config = dict(
    d_model=64,
    n_kv_head=2,
    activation='tanh_gelu',
    init='orth',
    lr_mult_qkv=0.7,
    beta1=0.9,
    lr_head=0.00693,
    grad_clip=1.0,
    warmup_steps=200,
    schedule='wsd',
    z_loss=0.0001,
    train_tokens=91780000,
    steps=6225,
)
Each number is 128 + 32 x the weight over its row's rms, rounded and kept within 0 to 255. Layers, rows and columns count from 0. The size above them is the row's rms in percent of the matrix's.

# layer 11 MLP up, 256x64, rms 0.187, rows 156-180, columns 0-63
size [ 92 105 105  90  81 110  89 107 107 106  99  97 101 104 113  96  95 109 104  96  91 108  97 105  95]
[[111 142  83 140 149  71  61 158 148 100 155 137  87 142 134 102 136 141  83 142 169 150  51 109 176 132 117  57 170  94 145 113 152  83 116 143 121 168 184 125 120 130 120 115 133 111 156  79 162 185 110 178 154 125 123 147 127 179 145 186 135 111 151 139]
 [120 129 143 102  95 157 211  97 139 155 139 143  43 101 157 143 147 117 143 148 117 129  98 137 113 162 147 110 137 136 105 167 119 146  94  78  62  82 119 111 144 155 161  58  99 151 110  80 170 149 143 159 210 139 150 110 141 145 137  98 114  92 114 173]
 [138 159  94 116 152 146 138 154 162 179 150  88  80  51 146  83 158 108 161 178 189 139  88 157 110 122 147  82 118 139 119 138 175 132  89 133 170  86 176 121 129 166 153  87  96 168  84  89 141 115 120 117 136  76 122  91 112  90 158 122  91 107 176 129]
 [ 91 160  92 143 132 156 104 152  39 131  96 180 188 104 128 105 166 107 165 156 136 168 166 180 126 178 162 150  85 107  94  89 124 155 112  70 140 134 108 100 130 133  82 120 125 129 146 126 131 130 161 157 113 160 123  57  86 128 124 169 170 102  88 141]
 [166  64 174  86 149 101 105 155 131 133 181 111 205  62  75 116 123 157 100 119 108  96  70 120 170 109 143 158 120 179  96 177 134 184 140 139  85 172 126 120 130 105  89 152 136  76 118 136 122  98 110 145 113 157 116 127 105 136 150 142  69 118 152 149]
 [109 169 168 140 126 149 132 130 146 149 113 172  94 101 151 157 112 159 132 149  82 136  88 165 151 126 113 135  99 113 183 124  80 129 140 125 159 135  91 120  95 134  39 155 119 160  77  76 224 153 118 158 136 135 140 173 105 172 163  87 138  80 115  96]
 [156 107 169 118  98  78 111 130 170 131 159 131  78 100 116 161 123 176 144 156 163 110  74 122 148 100 157 104  82  91 133 113 158 107  64  79 176 134 113  72  95 136 132 149 144 103 112 133 157 178 152 117 180 136 208 102 146 182 122 120 119 181 142 157]
 [118 148  87 148 101 145 108 135  50  96  82 183 105 132 109 137 139 151  96 170 179 117 137 132 118 131 146 141  91 137 152 123  64 135 161 160 162  58 193  91 144 130 110 161 158 154  93  74 139 112 146  75  84  85 139 159 119 112 106 154 170 142 175 140]
 [114 229 140 117 116  92 135 114 113 121 154 133  70  86 142  93 153  88  64 146 100  73 154 138 210  94 133 106 163 144 124 143  98 127 125 159 124 176 105 148 103 211 112 116 139 136 102 116 128 143 112 118 142 169 141 128 120  94 141 183 150 105 119  80]
 [108 121  99  80 155 119 120 132 107 148 144  95  98  55 166  76 138  87  93  86 100 119 146 129  93 111 121 145 143 184 120 141 161  80 100  77 133 128 100  94 122 174 118 114 141 221 132 118 121 197 106 113 173 125 143 134 159 193 164 125 138 177 124 113]
 [104 121 116  84 106  97  93 149 126  48 182 164 163 106 150 107 156 145 153 143 158 133  76 110 116 149 165 193  86 126  62 116 103 119 177 118 145 144 113 118 118 119 126  98 155 110 166  94 125 119 120 179 128 170  72 161 161 152  47 118 146 128  99 165]
 [ 94  88  97 136 171  94 102  77 156 115 126 152 103 101 117 133 197 141 135 182 172  99 104 105 183 116 158 147 131 160 116  32 119 171 140 144  96 117 131 115 129 100  98  79  82 113 112  96 135 164 110 132 160 141 174 132  70 166 137 171 172 119 104 138]
 [136  40 110 136 140 108  59 168 174 117 152 115 157  92 107 125 106 133 165 114 111 140 152 138 122 123 106 142 119 135  60 154  55 146 153 120 143 123 151 141 125  74 142  77 162 170  98  80  63 123 181 114 154 103 148 131  95 162 131 180 153 111 164 137]
 [161 175 132 114  86 164 132 124  90 128 131 117 134  92 148 122 120  98 162 156  83 160 163  88 184 138 164 130  80   0 140  98 104 172 110 103 170 109 125 135 168 198 114 104 153 112 124 141 133 109 159 146 128 129 124 114 117  85 110 164 152  86 130 145]
 [142 111 117 104 141  87  74 123 180 120 153  51 118 127 175 160 155  88 158 118  64 117 148 176 134 140 157 124  52 114 127 136 185 123 127 159 103 117 141  99 147 150 107  96 166 182 166  86 161 122 140 120 131 172 159 169  73 128 170 113 101 161 103 144]
 [ 55 103 102  98 150 145 107 118 171 163 125 118 128  50 156  59 140 127 151  66  91 132 155 149 136 142 113 131 191 153 123 113 163 128 114  51 102 145 124  97 139 122 110  87 125 136 106 178 121 215 159 115 166 137 135 135  95 149 123 134 113 111 158 170]
 [124 166  77 205 175 144 128 199  84 131 151 145 144 130 109 180 162  70 124 172  98 122  95  83 110 114 127 106 103 116 165 160 117 141  58  34 133 137 142 144 113  95  90 130 182 113 134 143 124 111 135 167 115 128 104 133 150 148  99 149 131 162 110 108]
 [147 156 159 134 136 108 163 117 163 133 144 122  88 104 143 203 127 170  99 134  96 119  89 110 141 157  73  69 167 109  94  92 111  95 174 168 171 113 162 137 131 156  99  90 143 119 122 120 169 122 157  57 136  88 121 154 150  88 198 159 138 147  63 116]
 [144 173  92 140 119 138 162 154  86 121 172 110 143 100 203 100 136 155 147 138 164 134  87 124  55 148 119 126  73 156 139 125 119 156 163  91 131 121  65 121 164 170 138 175 131  79  97 137 138  67 171 137 183 106 129 169 122  91  84  87 103 152 147 139]
 [124 114 130 160 144 181 162 149 109 106 125  71  80 134 145 161 152 114 154 147 103  88 169 212  90  90 142 165  55 144  60 127 150 154  95 109 158 109  68 120 112 173 133  80 118 132 127  88 122 122 163 127 145 129 100 143 120  61 135 153 163 118 120  92]
 [185 103 139 130 109  80 140 181 109 120 137 131 150 148 164 167 144  95  73 119 130 176 108 145 136 121 111  60 133 111 147 147 102 139 163  86 114 161 193 144 167 117 161 173 184 159 106  84 144 107 148  79  96  66 103 121 146 163  67 141 132 117  80 107]
 [ 92 114 227  69 171 124 149 129 107 161 175 180  78 103 164 155 143 106 107 185 114 118  93 143 120 134 103  96 109 110 135 132 122 130 118 118 111 137  91 208  80 127  95 129 191 161  97 103 135 140 143 142 132 128 136 151 130 102  76  66 108 130 133 160]
 [ 61 167 132 114 154 146 118 235 122 157 133 125 131  81 111 163  96  94  98 182 143  80 119 103 167 116 135 131 126 123 152 138 113 169 158 156 137 151 137 111 132 108  67 134 145  96  97 189 148 145 158 103  44 100 122 124 174 123 108 103  89 106 111 142]
 [108 163  71  70  65 161 103 115 117 152 193 169  74 161 130  74 151  40 119 166 127 139 116 137  89 137 156 194 117 127 143  94  88 110 147 167 117 159 150 100 143 169 166 120 124 113 157 157 147 115 105 115 171 127 165 153 106 146 121 113 156 117 127  96]
 [178 157  50 112 132 144  84 185 118 190 132 168 164 127 144  82 154  84 111 110 140  57 153 126 158 144  91 142 109 107 111 104 160 152 109 132 172 118 144 107 122  91 140 187 130 179 113 108 157 136 101 117 220 149 121 103 146 149 124 126 123  87 120 160]]
# layer 11 MLP down (transposed), 256x64, rms 0.277, rows 156-179, columns 0-63
size [ 88 135 109  92  71 108  88 105 116 113  88  82 100 105 125 100  97 116 142 113  80 129  89 100]
[[158 131 112 155 172 177 182 126 140 199 139 135 146 180 105 114 156 108 143 136 146 122 126 133  43 148 100 165 116 149 101 133  71 164 138 155 142 111  70 122 119 126 109 124 120 157  61 144 116 113 163 107  92 126  68 138 176  50  90 118 142 128  99 156]
 [ 65 126 100 154 109 113 198  78 158 172 191 138 119 119 145 119 109 111 133 120 158 159 131  81 135 118 100 103  96  72  88 179 140 140 156 101 118 154 164 145 123 161 151  98 131 145  83 142 124  71 108  93 114 134 173 140 210 181  85 112 150 110 145 101]
 [151 154 137 104 108  66  78 115 127 154 119 136 140 245 128 130 131 114  79  96 102 140 128  97 140 107  94 173 178 130 121 130 114 144 181  83 103 147 123  84 138 111 135 201 130 122 199 119  98 103 100 132 116 128 130 111  99 168 124 169 114 178  93 141]
 [162 134  58 111 145 131  92  76 168 143 127 119 170 177 100 121 144 117 147 170 129 117 140 117 181  91  99  90 129 107 141 143 169 137 178 135 126 154 152 165 159 110 106 123 105  78 178  99 203  60  71 120 110 151 140 115 127 182 108  80 123 113 142  81]
 [ 65 145 157 139 164 120 180 137 153 108 131 169 134 179 106 104 112 124 119  62 125 130 124 141  78 163 140  82 118 102 102 173 142  90 164 114  97  89 158 156 129 111 130 153 135 167 139 105 106 114 137 166 107 113 221 105  63 134  93 148 138 192  77 148]
 [159 114 120 169 140 167 197  51 143  87 125  81  78 170 102  81 143 160 168 136 151 123 129 149 180 151  85  90  73 145 119 143 119 118  87 131 122 106 168 127 153 108 161 148 108  91 130 188 144 144 135 120 132 108 129 102  76 188  95 125  83 167 125 146]
 [127 103 164 161 114 108 129 105 115 186 122 161 113 139 143  71 144 102 148 112  71 132  97 154 151 196  28 140 139 166  97 166  93 189 124 130 168 107 131  97 178 146 100 110 158 128 172 155  92 133 120 110 132 133  86  85 149 148 116  89 108 185 126 120]
 [147  88 102  89 131 142 190 131 115 153 150  99 141 108 131 154  64 147 129 151 145 143 133 129 117  80 158  76 175  82 122  97 128 143 155 119 120 121 100 149 142 157 151 121 145 149 123 192  83 102 153 100  97  82 106 162 146 131 163  77 216 123 186  63]
 [ 71 147 136 135 113  98 117  86 216  97  80 111 139 110 124 181 125  77 134 131 132 226 134 115 164 124 133 102 173 113  90 119 115 142 118 133 174 152 161  83 138 152  81  93  94 107 167 123 100 163 113 151 154 197 118 116 109 143 153  85 117 148 145 112]
 [ 91 130 188 167 170  59 138 138 108  97 174 148 128 177 146 106  94 132 151 121 121 125  90 115 164 103 143 184 103 164 112 130  85 156 153 147  98 151 152 108 141 174 133 156 123 128 115  83 112 152 170 142 102  22 119 102 127 111 134  63 141 109 155  86]
 [115  97 126 132 179 140 130  74  75 167 114 109 102 120 135 157  88 137 173 138  52 136 124 150 135 112 133 167 119 116 108 166 169 138 155 103  98 142 145 155  55 199 160 186  88 135 204 143  83 102 122 129 105 124 129 130 137  97  95 138 156  67 112 109]
 [183  66 143 162 141 148 181 146  81 130 174  97  79 116 183 108  75 157 125 146  80 161  91 142  92 164 192 132 116 148 122 148 156  73 105 148 110 147 100 126 109 144 159 146 116 149  95 164 149  90 161 114  83  87  97 181 111 144 156 114 122 150 127  83]
 [136 121  99 128 144  93 169 156  95 127 102 131 185 105 112 102 180 113 146 139 133 101 132 143 131 159 100  82 150 131 107 127 105 128 113 116 103 214 187 150 159 118 108 149  37 126 175 122 188  75 136 143 130  81 136 112 173 171  81 123 129 185 110 103]
 [134 112 112 121 105  85 117 138 148 140 152 137 152 110 146 123 146 162 137 145 124 156 143 125 107 102 126 119 107 123 116 121 182  64 126 124 147 154  82 148 174 127 173 133 190  95 181  37 110 135 150 127  47  66 108 140 166 155  96  60 195 140 115 138]
 [174 152 118  85  93 122 178  94 181 205  76 185 156 116 139 128 133 128 120 132 112 116  81 127 145  98  70 160 163  75 181 118 101 112 149  86 141 139 140 136 121 122 145 146 154 129 124 161  68 138  91 127 115  90  88 157 209  99  99 124 158 127 129 152]
 [ 63 130  97 142 101 105 101 166 101 135 127 137  84 170 115 152  62 110 110 115 165 168 120 144 142  95 140  54  99 133 128 140 139 123 144 124 116  95 159 180 112 129 164 125 186  99 154 153 134 120 206 108 157 103 169  43 132  67 145 144 143 137 129 160]
 [ 71 109 162 121 157 111  72 116 101  89 116 183  96 136 186 131 156 172 145 146 133 169  86 150 192 131 126 162 135  89 138  80  81 109 201 183 120 117  77 100 114 108 115  89 128 145 135 140 122 163  97 108 174 146 107 147 129  96 124 101  62 128 156 115]
 [125 104 145 155 163 103 140 130 172 142 160 156  87 125 151 134 149 120  88  74 163 176 184 141 166 116  69  13 170 152 127 138 110 101 115  95 129  87 168 148 132 141 168 148 140  53  94 128 177 131 140 157 120 122 129 140 113 100 115 136 113  78 119 144]
 [159 119 174 118  68 153 122  70 139 169 111 132 181  99 171 108 118 173 134  93 163 150 150 119 168  83 126 115 133 139 128 134 168 158  99 100 131 134  68 127 111 209  43 121 127 104 148 105 151 114 114  87  82 149 118 136 141 125 124 117  91  88 182 173]
 [ 87 134  76 149 119 120 141 121 138 133 117 123 175 177 141  69  76 109 157 127 143 153 145 141 140  85  52 186 182  44  96  82 106 176  80 171 119 104 146 133 186 138 146 145  88 124 124 129 114 183 111 167 133 154 102 137 104 129 137 137 151 117 132  97]
 [140 119 135 196 143 158  99 168  72 127 115 107 148  80 130 106 100 163 144  91 140 140 149  78  76 123 121 109 110 139 138 147 109  84 120 129 141 129 101 109 132  70 168  96  81  82 137 161 150 119 147 128 193 102 138  93  87 172 174 189 181 189 151 104]
 [ 88 147 164 104 126 153 128  46 146 114 169 156 116 133  78  51 108 158 154 199 133  73 165 106 181  90 130 115 140 142 138 163 135 112 193 138  82 122 159 122 135 107 136 117 141 131 140 196 115 106 132 132  99 103 135 122 101 110  65 187 140 151 126 129]
 [ 99 119 126 137 133 132  90 190  67 151 131  69 131 161 120 157 148 160 160  67 151 133 156 157 158 129  65 132 133  92 105 124 135  82 115  66  96 106 135  89 146 127 119 182 114 173 152 134 130 132 189 129 122  89 122 195  70 109 149 122 102 160 169 166]
 [180 121 181 186 155 162 142  87 104 128  91 167 117  80 164 126 159 202  90  76 141 113 110 145 151 104 133 149  99 158  48  63 115 136 129 120 121 138 130 145  96 115 107  84 140 132 102 109 160 125 128 119 110 170 110 113 155  96  86 184 118 123 123 192]]